config = dict(
    num_hidden_layers=24,
    num_attention_heads=3,
    intermediate_size=256,
    vocab_size=1339,
    norm_place='pre',
    norm_eps=1e-05,
    tie_word_embeddings=True,
    init_std_qkv=0.0672,
    optimizer='soap_variant',
    beta2=0.98,
    decay_fraction=0.689,
    batch_tokens=65536,
    max_seq_len=1024,
    z_loss=1e-05,
    train_tokens=158300000,
)
Each number is 128 + 24 x the weight over the matrix's rms, rounded and kept within 0 to 255. Layers, rows and columns count from 0. Numbers have three digits each.

# layer 8 attention output, 96x96, rms 0.298, rows 34-95, columns 0-95
134093114093134136155149151104133147126165150056105100116132105181103126133143155115128104146096120158110162142126163092126130147136113139109122084142111091157142160096130134165109096119146143124129129155096109132128107117101091109166141111148158122123106114138153106131074125145113111139
114124176146120115088124152112137109132137101140142142125147137084128111105104116172154135150114091116137121155136139137131115161152109164109116163149132080144129156136123148128148113127147169144110105120120109128168121115158138141166169141134150153109090116111118121131154111124159070149
119121145138107137142081103138136130149102129136085112141126138152100132168136141112104103147124104093159115135146120090110113123178156109131152102089089152150155118105126096139095139121177126092138082103147111124125167173164117123106137101133136127128157142152127181152135143146114124102
163144099134122176133131162123121117138117165170129105147134119176067088130076112113164145108153133136108123110143152150162111103099121129143161163078122103106112066154118130117146147143120130147160133121097179181124170105153134132145124155095164139131140151107094112116094146106157120127
108125122060119148105148134176154137089138130103081148115124106131132125129147155098147109112152128116158156119092106119167120129119102090135140090136112112139099138119141162110106133096124161140181126150114106113135129150145142111133099140111136121139170126166117124130133135129152181096
093105115117112161131173113156150140144139098118119084145135120140159158107094151139146113101172130165129109127088142179104102102101124151145127134163132108133146118086113168158138156125109127133143102101121150092153163132119114150162122135155130123160095132109172142161109147161161133162
151126133146134164087145160164158174115133126132113130145142156127163154161147150126133145142150096155111140109110140136128078102136164145114119113117127157140106127158146105148098122155147125133120104152115116104124133156133142135114104111143146132136109113115144147079117177138109121124
126149130148149121146102083123102140147092123146141160165120193136085159105104154115138143159124094171142143129177147088115156103140130141163128136180118102118106126140138130158099119102159161183134140132081107132136137115111122148133149051111128144138121100150100140162138126152135177167
106165088148136124151116135122122107119119140112147151126157117109149160172123124122142143114101133150076112135123111167137106143107149119140114116116139148124118083146138121115119127125126130142141126122118135146144132150134125108159147127140136125158122166074109115154111143100149124106
122168132115129091122195085132151119131141120121163123101125120138136133098121105100141118144101149143139120163105132131095130138114113142123149113101124141113137086154111093170132099152103126121112143118153109142150104102146106159137139143129151150155110141109131161127087133149132141166
149111108145145127083137157113148164131149150163167143150094118118165098114132139094111137105158108084105086105101103128138106148116131136128125091130145093127090172112126096140141098117098091139100130171128148140155077098115141154146151153099116114090120111171140125063143120165123119110
122137118078136114099164092153189141120126104107111173126108106124162135137161143104083129124106154135105158126112090115111149140131187102083139109156141132132122181132113151158137106121116120078141167137112140113119101136128140134158121133158154108097110136129108124152121108144091141111
126106121150178137138121166145142149130101147129112079106157110128135155129145120119125092091121103137109160150162119132069118171132148114118121141097089116145130111103122186149141131113118131110126147138127131149122136112130138113147131087121125146164124158143170117131137129164133109124
151104094076129112132132154108107157107073085126125136131140115122110168116130159130163141159145143126131148137102134160153117152153126106126144104127111123149103113154122126143117119088108140113154078107107123126075104173126081092148146156087096135131158165105160112163133123123131132140
142087107131136137119136163076118146128118144125064148125107134086147146113153164122142160099115098152117135141097097105150137165122154130126115128158137150140108144127143116183097140114126170142116093127124105123129132148136073140183156170117163119144135137134149108116132085124140150094
142136110142123114134134115150125173108109151124093097149106111133119129124171163166140095128115103102144140128105132134133076121143119145090128159099150113136139117138118176092163127157132096089146118091137114105109140171119117127161129120123090091118080165128140098107148181133136159102
147090127128128138126062125149157159118155139158136095160102157118097109118082143115117142182145120117132103080127094122144169109103107145129103102119141073176132139144064143133121161107140152127156124109149142172128133159158149118133141123117117104125155150123160113147161157088146115121
136157117111138127122133066146115179057133086115090113127148111120144086137144101117187121132139082111143134167109161146143085100169188121153133129123164152144130147169136104147145144117133092110154151129138169090084145138145108148147151118149149128089138124137103123139128124110130142129
132124090129099075147153162079126131096131074158108130157140211131161101142085098107141148091112154133138099139131133168111156131133129127138104130155149138131108133116107117126137142124105117147146143107123165128121106130138167133089139182164103127117145140101098117140149099114144096142
102170139124129132124089151135107070058153103126139165131134140114114083174113065108152097135108117117127113190107126147110141090100117140116124127121076149099123143129129091115092115164100127123100165155178082123112100122132112109110087172090159134105128136131106161145149115058142128137
116116162119136120094096102132122102138142153092163115115127110106181135134143133135135116080134099140133113145148099125101138132139121129136101136155127155108164194121132140129125114128123114125087159171142124124143091128112132150158127139174122159137156120141114127193138100148101119123
139081101132153130133143101097105044131141121125127136084136111183174075156094159087179178115127128142093110115160138134143118095154130124107123095200089103101123110128099172102098130183128114117129184133114143130164082107122180183145112101118083100108124121151158179154108034080165093135
115166116170107178122135162120122156138115122159132134142091169147150144148121099135112145111114099149110133106141078174145092136145149120166122134099122148164147119113138163116125138120154128141175093087106123151156117160163104107111102165149135079070112147098113139114121172141122133142
103086124113162141113118091139079106124152121140127193155120148115152132171150131132145115154069164143100163118138133129101138095168116131130148098163127124106201107134129116141122154121123102114096129149154134171139084158113145179075112148140111115150152109117099166140148117118113144116
142120120136124137127177102096165131153103123166118133157124129127123177126140130093178141108154102127123157136141110134115142125146140143117150133144148129137123114122092114153179145149097095148097087154121160117109116125108146151131158129146139092117183122131154161128083128117148134113
068145167109096161097128103089123125148145135149139141149120171116103102084135128109158174118166115126149123142120112121117129125111117125106224107090151107156117131116129123151123131107163110138171142151146142134119107146184125133128096127121101127139163158161132090111167136163099114138
123133154131124124149159140137101090139107152186108132132145148098054123125133114115150136142086134147157146097133129167164117129138133184135117141125102139115064120108176150128162123124106137150127139138123117082127120141105161067132125148110134111132138119127121133165118117117093117157
139164119095148125163117090141137175091096094134127126166150136116106190103141122140111148119135133126150137127143119079118116115133145126132141141127159136140152098143142102125094101106115185123133079110146142120124157134167110126154136138103106116112107153133140112150141116159129175144
073157139126117145133136118145092111060120094119135184151192131146167164123134127105124117121137102073152137100109125115110108166127139114111107127111132157101138069098138131147133081134108107091131107085126123173115120082122122113117151122136167130153135146145121126102102111155177126113
114120191147130099151140155155133130161135112167160067129097151145148104160156147135081097113098108146172124195173120135159130139146193093109091143123120115144151136141099121142115157120155147135084107142116147112150150071175094161123116082107118141116113154112110118163122126126123122110
152115130138082148138093125126152133109100204158116180095150130116143114137149131124132104135134180125133119107145165112099113104150137134109096139120137140158133075147115137116148117126128131154110154106076140099127159146130162138134120125133132120136142095145155134157134175108081112138
146118097152120118135070134154137133125093143134157115122136148130156133135202121161122135165126120125086139165092153141111145120155150133179153138129134150131113153136155148137126134126161150106160115196121157132139084114144160124145088123086131151105115155143148107116142117147085121128
102123159144125122141111125094096135163110163119178173084143132137190141118138117105140141078116150129093099154114130113103106138123171125115123134128125136179096123087169134106132113161179121140105136107100104185158091148158110137142116112149141147117107108086130144139193118163118101118
121124115150108095097120113152121138106132097125089085165131104172130107102115077078135145123116106127131127130099084143131119143127176132113126127127107104134088109092107147124150160089084149124104142131141117132093150107112113103127146165140090135117116116159180137108126113141143107146
122114137120094101134115127140143117104148127111140112102118083116124132069131134183135116160150175117120114107120089131123154142147124138104121169154125111108150097173083131144125119143130126130121156124102152125158132111131137164125112139107103143147114126132087129150159185140110145159
091150207158138133156142135103106150128102174149131141131129096095130100160119129137076161148174102131102142116159132118126163117097117109104095119152113148131122086151148119148137123124146062173079105157156109125126132141131126165153109131143148077129126150169105098136120131186084112124
115116139185137120183108192138155122140127134137109185078155103155098133188154146100085161105159124103123131106183141116146124127170104133126131178108108135097141106144126106118137124127142134124127104098039121103151093098130130133120121070143151141093136167128090141094124134134145149122
111154093125116160143157125082119155150156137145108109128154132156136144119124117114091086104158110126101117118165107188111122131087150156127173105118112098097140133144128106158145097130108144145161091127109102103179123135129069118140076131137120122143093130099125134080155097102125127120
145126150087176126126105094138109108154131134078113155087087089150160146169111116149114117123140125109127125108122111139131134125143126131111131114085097128072162117123123154132126085117142114084125160104113165150160127117112147164156127123145093112155106112102138125166135128137183148137
148115141100110118078117129107119139134156124086134094141168139105143108125127177144102092165201116133129119144121125131117120092111134125100149148129116156121113132143121126167121146131105126113107158124139112114123128126151095103159133170121127171117145130113126124124116148094129137120
173102134190151092134172177091149073156117124142132079151124145147066162096109093118137079131143115145156148154120193145153143118144121131144136119125135149099134158108107119156131132145141125128080111135121165124131133123112114095113085143127110160139163115164094128141100172127124113095
110072077104130130132098118128188138089119099118102164072112155098129113110131133167189140178119172108143137188107127092121135098149109155150146145116137140126115142162104146147142168116130162089152086146115130094113105133147127152137141127131073152159120167142161132089116061087134138143
168133155143155089113142160146113120141151094088136145125126108137168119086143142166119111166127164118160173164091103154081132172128095142127106111158094072116122117125109099093135139156143116133124108122089146104142073111135137168151126184159127156150095161097122119123159159139160140088
095152128110123094157127129099097113175164133114073117099149145152124118135123099123089171144119105136129117134117134140146173122127147144176133148144124168081126131118157121137155109133164155122170147124137127115158093143135109138167090106143129090133145133139110154123139088134098096127
112107123123147120115093126094140114122137077103113150160142108094071109064126103135135123135135124198135116140133082141156131140193157143140139124112104124116117091141101087123147116152134138120151121149108134149148127120131102149114141152091117113082136119166111122147127157110161135083
123159083116153081123129152142104122174153106114074110154122111112113133165115119092130098125114131135140125128127138104131114083144101093097123138122160098121146130127131094106170110082104097129133138141106129114173144158134135137103155147171120104106122142125121120093116143144130130066
100151145154120153114143169111118119110155115133100196127139144140093134142085100117160162108149116150164149140159101138132178085129119114120097147179144101161123142112156087124136161138129114147117081097171138127119113132118133135103133124134176086160161154117110104113108093086110103098
151112125140192119144102122156065134114130096100105129128094140170154132145122125149119131139111122181142151170151090137153092122124144098176115112107112146107144134111117109109140142142118141123118087127121111157206126150142165126149122099124124131132099160124126132151083111095149150117
115145095108150149123140134148171164138113162148131161119120115122122088131137159165117136084142114130121149137133116153101130133140127135145100135143147126147058154157146161113150126172097136109143113145107132124130188112101156165146091131086134111096168145102121108117137112099108135135
165115145144134107134107138128137134167132155124095150125107180131126096091151091132117114106145121140132121088149169122143163143147140121143145146124150126140151134103146108134106149137122126113159143122126150141147141129128170074101082117151126172099128109145092127159144139142119146152
155120147143099087165178130150136144159128124119100145146125117133173129178117139103105129128160178115111147135176157126089151133097146109064114128132154151139096098124099120118104133116097109140123137107161134113120081104107143121142108123121190161147129166099118128120131132135125133105
143077135130091089114116170143126158142091121131067109131162078118181106129087130145102098101136128097129154144120133157150128144128122138092134173097140155131116189087107152139137141120083146099150130133093140128147130148136177099095134143119091131114133189130145110127138139152144123108
130155145136153087174118083149153131088173136061098125133134122171156135169148125125155121122099123131133183144112103117149094075137169143162105129150169149102076104129104149102141113147144087167141167095136125127112155131128147174132097100148132127136117148103113077109125127151134160134
127145136132174112130110111127128143092182094148099063135135149115087104127153128162148154092149085126126148090180117100118092147110130123127138120149146110108107129113117128094132133139150135137149119122120092145113147114139110133125129129105053125121126096117128136100143143129152119092
121147104141111095094190115168144146113139128153133068165119109094139128138110107137122144135115111130154077107089152134127143112111151156094155120134134119174127145118112115131161136161122099109135115158134150126128137113151140126104120166141175103164115154087121151122137139114141170082
137147112114139159190141160163074160098111096177105096206167092143146133140116122167120131146107121125161139156153143158101123147119086138121113116109152113120133120158120190151092134109114112141126118121089109097120147111170111144115144103107115150101126135090155155129089106181132114160
153113116168092157130149130150141099129159104151110199131090136117113056164155120139131131093157112111131151109176120177129131096113123118144139199136081111134136131116125101138099105170120113145132127093142125132139144154126161143072077133137117088111072135165098091130121096152170092115
148144158123136148139112128170110105183083145120104151101087139174139119166170130067113098177126141195143114153084135163111106141158134127113127126175096153184147134121124154175137139154150135137100105149147128068141141160131134134147096137150172128100115124163169143148139136153125081149
137153140198138150130087121140165094099109135075152151088126127106098139134101107130178144099112156112167110127139121139089156123125122128124106096136168146135120126150158157164167128128168129132125132141104097124149125125123129193102115148116155096119173096084137131134129129131124077176
148191126188158154142097177119114092105147127152136100129137145108120147134131098119127130150119153109145113105132097140121132129127129097130098142094151176109118129131137082162132162106146101110134135134113131098140119121164152135148151147115176102134126130095112138097112142156104124109
117129150095126147107136094136094149108137089134132144109137149109103146109133114140135136134081103160124141126125131117100196139147110146122146122084136147105149088136166150138144129119132143153127116124155117125091113108144095108098122149154073127154134148112126167134110125135124202164
121154120123154136134149132076189116131141138107144087063164173096088104122171130125122084123097145133109145114156137181152119141164114114128128123122074134095154144135144124128148101133125156109146074147136154120079093102085131148149123146129134117098106143125138103189152114148137123102